config.yaml
num_hidden_layers: 16
hidden_size: 320
num_attention_heads: 5
num_key_value_heads: 5
head_dim: 64
intermediate_size: 832
vocab_size: 16384
hidden_act: "swiglu"
norm: "rmsnorm"
norm_place: "pre"
norm_eps: 1e-06
positions: "rope"
rope_theta: 10000.0
rope_fraction: 1.0
qk_norm: false
attn_scale: 0.125
bias: "none"
tie_word_embeddings: false
parallel_block: false
init: "uniform"
init_std_qkv: 0.0331
init_std_o: 0.00585
init_std_up: 0.0331
init_std_down: 0.00363
init_out_by_depth: true
optimizer: "adamw"
learning_rate: 0.000958
lr_mult_up: 0.902
beta1: 0.95
beta2: 0.95
lr_head: 0.00812
max_grad_norm: 0.5
warmup_steps: 472
schedule: "wsd"
decay_fraction: 1.0
decay_shape: "exp"
final_lr_fraction: 0.0
batch_tokens: 65536
max_seq_len: 512
doc_mask: true
train_tokens: 700700000
max_steps: 10692
dataset: "wikipedia_en"
Each number is 500 + 40 x the weight over its row's rms, rounded and kept within 0 to 999. Layers, rows and columns count from 0. Numbers have three digits each. The size before them is the row's rms in percent of the matrix's.

# layer 3 MLP down (transposed), 832x320, rms 0.0286, rows 394-427, columns 256-319
102:530519541456460522540547504491597468578473510521486534483544474481475486513563504545558504512522480563491569582441490464469453457561483535491517500467501460471490444479530545438555519484463493
102:456545473488447520512507530497579526435538512446548523530542462495496528449467518510541497537454551533452499473553518487488491415569519524476539429474549487495543530478502503579492525480516464
099:561493520487492487529485568574514406493497497501548457504587534493495504485558426561497470499459486436499452491482480454502483555510537485494507530497491505465516505480475466489531555413448512
097:551507502475544468531479461512469484418526550430533467575407528510473498520472525462487468468508399486448498514477494476463493475446467497530520432441484504516523500455525458477444537497528480
097:475555474497506468461460485501473533537478500487524516398488485449562519520519463475484557506545564477460545473509508468495547422494537463493404506493525497445449522487445465478448478515444542
103:468564458532445545579535489502538554475475502550555426499515593503530556441426527495535502406433497537480492456481541456428500458536516459514493440452481424426549476490411522494447458514551474
105:525427502504451487505447465566523483487495502511551493523508502500539491500513495472505497487476480508592507532535553470497531457426523593523567486536520507481474490473547540413491514566482513
096:554543561523511467538445462474483485494586524458485480505487501536445541503503457561430524525473445515554427520522468529481495511475465538541468492446481497465494468434599483511510607535469477
094:460506479523475540489481480402493633512486542506445495458516481511517551557455481569536456539522495477551467447589516532528536439489454507461458491529471501432449500517497550514559493515470465
100:461486490606513492490524543482544500421483465543543502506624604489536469531510488467487499513517524476505474472471475523495547508429461492518480502535503510555453513575449532484526561472501443
111:427496458444541458461505517513451499545499487538487490514492456557517529450519546506431530466405528455517473483545572479522487518493594475497553459487546502541519506473505521448490511483555460
100:491519498469491440507431504594551545485520511476541536514497398581499529545543470507519555582548508469508512520493573465488499524478533597542495479526516480559570502553529536565509493527544422
100:529501553534539449520458590466520488574544538477492527466520508526483437464442539468489510534448462616475517481432513485481518572393543460484546472530556507494528515536544451560480481599469520
098:491524439456502460445462529509501465513452490505529487435593553508521563515535542484445544509428465486454431524469496472494554462470543475514562468480496511511436482467550511477457442484516474
102:442561531521485463510393506419411527493505511491558488524533499551519481536536500490533527510514481506479493501431495563465560547507558505500525461413486490543504478584553495506429486471471549
096:487522492508462481505528467566492572427517514491477520510496557537479496525542454496507533525566473435513549487517461475505497495571524475467529457481496433473433477530505469486444448566554482
097:524453458469425471514439499433483520476531531463479530523470426540543576499456491440508547557515522580470527497522510435484508525464471499467491433466500524543555529494484512492395601462538503
100:533503539465473433481444513504466527552502442458477506556547498507453469506571482534453526474513512553460504481514524479506459464467584544511484512515501508476483539469467558494483557468501499
104:522534481471500483504471535518520470523498466534473554500506552431476422469534473383507518492496497509456493445489513483539502576405532529534450494487462534466467603489553470444452517554511495
096:470578491520593543484477462480459530524460468526466487503522489534522597499449529544451510447486480535494532473555518492519475460504516558506536395559483540499543485518507462557572600516498486
097:422455526514466515472512447486517530459498484539543475500404460542529501536461566474473480569437455451515537482493408419532545508513440442466509459477573524518494566497516513506529576426448485
095:585497568469543547540471542468512501586526478489501487448494478566441520535546529466498513493508521448481467543502443530538448488483498570474545474471522519490481526483552497557480518545481485
094:563496575497532498495502501610519422505523539412521514559438479532483434503521508520496455452468416451487482451521508483440538521503579501425533414456508497497570432526481520500497491521463480
104:538461556510487430525505568504473498465520557545521536491504437537521516450525501472492439531451555472511415499487429489515524524494470505523474533451534445473458603507462472485544473489504425
102:510528522527446521534463497563523527550477454489571514459530534486504500467492473498459512538564436508525522485478493545546428498488532464523464468519615514532409500510454450485526511488444428
097:517526561493513524426503435514536487506489551445479460407495398519532570459566510464508454501459513497542528629446403489477498527450504510464522556483472539510462424496447519477539466470544532
104:504554555496435487479547535450520455529554562558485539470500620464478517479469504530489442443523503443464539475538443532546507493568495488476437480558490446564572455443542450520476542501572498
104:531508489482509559476585485469527462499439540455532486534588498545428511468499484504485511473451511531469561487464442491445533453494493439505522546562467524528513444469536531462514546472556526
098:503543510508482560515510469451489459562491508495488500543464576526516499461484543560459510481514504492516459454535442421515527510501431453474540560525520478456502490432540561490471519434577496
105:523473503525486513434517518461483490603545510473493538522468331486438509482532587497511467490455576564588508441505555499437484492508592544547494485533520435499488508468540475517459474426530445
100:458490496419440483599532407549484513492537548507533469564484327527564496479483541511515505457496468527520584545508501489486498471518508480570511453468549490465577481505500548464477524526492472
099:493530511526502533499523538439469511540472488495478481539482434500532515414503509483532552433512465509529556554592483504520546479527447533434487483499566474501516432519465569484476534523521482
105:561464500475482484475493548452569515528530526452516461505510471511538534446484550541490516421513495446514519476529490510525530543475526542579500526480536473503509439470455445567560525514505583
103:559441529575503514566515408483507488471452490518585534513548588524515508529501472436542509507518545473471465485475502535466486489560450524555447492466552541403477463404469460472512527460518465
# layer 3 MLP gate, 832x320, rms 0.0373, rows 395-427, columns 256-319
102:509500491486430484461430454507510433519468541492600457574490535477566440486563436483470480455521492539449467542453432482438496482473508472490521439477451549547492468508495461437436457484508492
103:462482525483477517539585468560563536486541561527535507587429502440468492548437485509489446556461494514430507450441403461505482533513453453524480508422564475482540441493521570494533479565460472
100:590520519470469546490444492514467518463467580441494519462434411527500495483469426447486512492469478506435490523482445451492478530485524553468475474400457453484494484490436481429476560507486487
096:538455508457508522561459507486485523526442552447482546554531498482482461490487458524556470515474537422487454501473520503532513537476541576493485509482475517471488544403467502525495498517460513
102:563486546513522442451462575501447479494466479488507490491541447490497475517553529467504482509472451532462466551439510516551416509464470469461558481541509569565549562437461489571477465479464502
101:521420498487517533546504513475499585438525517459449512543509491540537454488557508461496531492480538546502550427529525520472547472468542527509443438499527501549479457433489460471461480520578496
097:426452464523457496563542480517469530579539532551500455469577553465514556540477477461453459460466516467449516541587578498470492508436566461513478478553497603496514502470479472474468490509475570
092:447505491526449517483404485500538612499489521540550490484540496513415549475454497477499449510583517449451498461504421529469508524474491465473436533481500470534480502519512508535492451385468494
101:573459458453464481496474486586501503456443491430497511504459452555543487467495551570557533513544447515492494517477409464414503525495530489421501454471483530503531500497539523502516509404440476
111:514530446503485490530525496521525519487439523523489548485456587516482526516549461479500508466538573452476470455445534494538521469457478481483541535507392535570493454477557442472547553459555526
095:476551469512510482527547439494472489470482552511551443497478505474474555556472566464515533537583449498520506505516503506545447512447511542514422490460555470523616466573491463495511544497503483
096:403465518518469624458490472542458466449551520522438487562444531447464591503516487508563506458492481484506587481544461534503425474558500503506474511541538462486509446476508538451517587555510501
099:517477500460530516425457496484547524468416521549521559446492538442513570538459523458440478551522494521519533486426450472462483465493493581569559513501522455445497481471537523484440462518571510
097:495549550463519518534604463574541489578548566467501515516513514532493483550469479470466526465438434486555486420465526502460513508511419493462449481560482522537427539428471467457492520534499464
092:493488499444472506469494506499555482622489542558495462511484571517457505445536523464490527564513462517468598529479542476535433564546524549484536423495483469476512487505428445511507518518499472
098:490434511588471556497525583527546553508470500524508451445498498475536450460552560613518475570553532513445480497470512504506419532511494506494444520547521564478516529454509452539560456568467479
098:453449464527513483590542501491474473454461578531474523546554516510468566465539445505442507551494449496440470496471501507520408494410569475518466507478497520477504483491527430453485476458538463
101:523452508456503518495493483479526526529453492467526528499453522561452581415508556582604537451512514481523427467542443489478465504443464518518488471534490480468531428542464507534486500463469528
100:534549513525508481504504518534535491482489534482463478525508496504507491433567501518571556497487491509505551540509462571493427533538467460524512467520515514481446537559526497421551511512429401
101:471511466451502515549545484386513495486530545508500541568419533519531497554500588492448521545525429581489492538497489482476495563485485531459496456425503461526524557539543510502570549517538417
099:515418527570479462490492470539509516553546498571539480505506487481516523541467490429508423468517481522449513534491446512497482513488487464477520502516491449442410411488494491491476477516556448
096:408497551510504487522580552456489619467466527533485482461514498468549530489485497523547505472510492531474541538451498489489475478530492517502561570517540519506489518507520486537448479597510504
105:561499560479518492556490501422462442435455565572481535455558574530498495481429566402537437524500517453447466557493458470450506519451467475434484432524527518441483522545527490447520463537468456
100:449560499528492492529534464469478510530478498490555560484563505540497528521527534522511466512549531505451535436441496536505478543488585460454431505429570514481520571550511375450501438516473433
101:573475424505551498458576468502538536505548468527540495462499547514545436538527507404541503522527582472530564544482489447527531507505545455539470507553524502486467524465485534434601520558477484
101:448450473519521471511475501441514501455475519510495506538513461458408524476554478444444507516479523504525525470470496510462428466490496494553532514459453510531461507563540441443456460462463505
104:509456523486472567543461443507583498451453499514489551589499542563464383553469484506545564463446505568468520424512474516499562440439506534541485418546506489514453530478465429413501439465485476
101:499555532565439584545552468437470477533487482468513494496502605484523505545495516573533510516514502508505471477482506463477467449457442412521516502537509545531530506390473549517566466493533558
101:533431576476538491544456520447548482473477500459473469502498466541572419533422461508438440495450493523534456532495508534527466496469502504417497473422501543525549497524471528459476554501543557
100:525522507520464506506482482427515506530539566478435510556484444539516451473440463504434488492538429585476479468509467532501479499501498472481519475461480452556451534462451448465508611497493449
100:508483528465558490495483501520521532457484517529539469495513481506532505480563454541498484474527470515423517550467472466534562475484433519441466546406557523468526509524491532496562540556556502
102:505462527530517511520471544479542429455473540520466472478634452482543493475501528491444506482444443474496474448555464528491491529575460546463567478486519511481537482514512443513430496476511445
102:553533507522487475501488511566553457569417472499493457467560453550477533515474465504421481499471461471487540421425480415489492514481447534505479547492445480441468448494518505527485435519522476
# layer 3 MLP up, 832x320, rms 0.0361, rows 395-427, columns 256-319
098:525510498490445545482465509546568542517530490435535464530500455450510500506554462546529536501478484582443464483476468479481531489521494546488518493510539496517425550482516522532519502477480481
099:568494608493455457487456542536491426452478434483494482465557519547453504456588478437498516526556473433526490520505494439487507511494573495496513499482496453493534460529509494465494551371489485
095:509421518498531500489481474536569513536476533473560512483526569520459513506501553454437543450531552507500562464496485491556556412525441440574550518451499594476471526510506501482481446491535512
099:494475465447631447560458545438490488526549413535533511529449455488447533549489535502558518472542473543563484458499445587508462531485477496429507421457556428601447479571509433561526548551461479
102:489475458499447465555481516513491487520508425472499474443434497477586449516530426547538524472551459512474483458454599483469492430570425455565517545514527466447500521500474426491538461456475470
102:543457546555500602585458531434508525495418558531493458513509486533547414436529514583457478501482493572570491481457553491461495437409565494523526478499471604486437545537492551439558497519472437
094:445499476562493510509436539500488517518535549510525475462477482474414449477405505474497533559506520572489523446535449460494505513436478454479553446519461575478472536481508600513447450517505497
094:434536477479434488503455456535471524466419470541511515593488481553529543515512574487466451489534501504435478434417482496501577532501505444415476427486507489478459503632512470469511482481457492
103:512477538509557494481538489517471512583532474520505447450509477463467583530483451473447537573456463519450413440475523470470513495521533506511505555554543553512436474484539501563513486431493564
105:478495512473563446481550577495412471483587456569504544495485491547506520477491539517516477549498513520529435506554541470468522538502541480539478485442524513446429471469510430523464481462555465
095:569480461541509469433554421397493558458520481534542497476505462460473502487479526544446452527483550451498526438545497402565530547494504527541504544465487481530561452543526508442499548478433485
099:515469535441500464507494532493574478494561518533495536488456460555516484499444528470421489523498426482489513506483494464475550611520497517524536504524534461491514500583486437576443479468549466
097:484483502510462535532541480479455453405442507536493422538506462501563492437471503535541534468533492550494449480489530564570494454461544474455490470445538590505518460541469478530471516552535454
101:395569519549529545442527454489468550438532548464531480564481468563469486477509520616476469557511458504526486537497458528502532493466498465538445406463512503439459438575546497453451448463494522
097:470528481463473489467492522516481556506449459464512524474534459487538528529458501547491542437500521549498466429468529531552566463420480529486567557521547494550513561529467466568547434473523445
099:520429508594576449454543490541495531529507436522503441515479498406448451404454567445451519521547464502532449431517530459487499455459489497486501512497497484454491479476508442573557462602447516
105:429479556467525475478503518467512499540499458516488482468502510440460478460483519489476462539591558526524589560523540546570399498508577490507527472536492475519462545517453457496490508548550526
104:508550558496503474507448443486435444493530455576505443493580449486536479542446473457433512497526526461495557455513480528452502440515513606498514527551536530467434453470556553464533455417473503
100:454518523527573574502491463503467539573457490468432516499568494543533496556538510464563537457539516494498475509553504532521472488525466544526486456528443502508490544536439510544546571506463474
101:507503545589502484540476516512511480548466432502497448510449497509455457506517477495454521568470493505435462492488497390479455494502531457543445525474461537553532545531409468445521458528485489
102:468472437526447545500508486537493486566493456490478509586470470451495570494510493547549511512561447446428483543512533541568499440499554486435466477509454489483471496490425515563479580560490469
099:583492501466538490493527518508511464469526530441537424502493483462544514451492521458459519527429519564534487460484479507433497475522546552477458408481502490476509508520552487514558519453481463
109:420447511523458461503475534506479510575423503444465483501437489522495516585559535539541454522458484449500460547504581485536481541532549415485520409531454487572541560527451500461506486538477443
101:543542490498415513508474552428557468432438458513517500510442472502440536522497466460463526474475540434502439497495482466482521493535488458469446566535453564451507468437490576521535515491465475
097:444522540513430464517471535442456553577478441518484477475473522433515457562477496453524455527467517536444504564474565532385424478473500539442543436520486487467474521463403467453487544484557477
105:507533512500469456478471510515514576441550563473504451534490527555406456425525517517496499534485471516552479517514498477508470572515510453495487513441556482505467558454554482429498539528513457
102:573504502493493459430509491517512510512549524442543502407570470424531568470502485446521451454541459450556514512477463508439487563530472465500552572470458483493563432528505532492502541502487559
100:453480468436524466482482536456502544538483534505436503444429428493553490435466448508429534463461491473472515474510480515468551546591549571496541517414478474464476517508485522449454487517543513
103:569417519474455551448528516503497487492483488472457545530561475494552502420550490557531490503511481480522564519513516480483484494452480577461486522506476447565499482555517475491430527485493501
102:501541440475527570513489446533550451539519488528439458524574408528540516449465514528511473511473472529516524479533452472459451511534526465520571442463490518549524475500529505472469586446533420
098:508489516523557558466471512561537484443565479499507461491471462438541541499555523499470521431497510491425480555492434414543546466484393604452459537488556504455498529494496534594496464576476473
103:517458438510501566515464531526566526466505473495536457570576484488510439500505487452462543451446454502519502471489489479468541551488435544550516438532506513509491542563599410475475483483494538
101:492480489508492535519458469519501470474450549542524465522509535509520520458539524489531500537554557537469543527514507495472473488541530532549486479560525515469590450450487487526535537439513476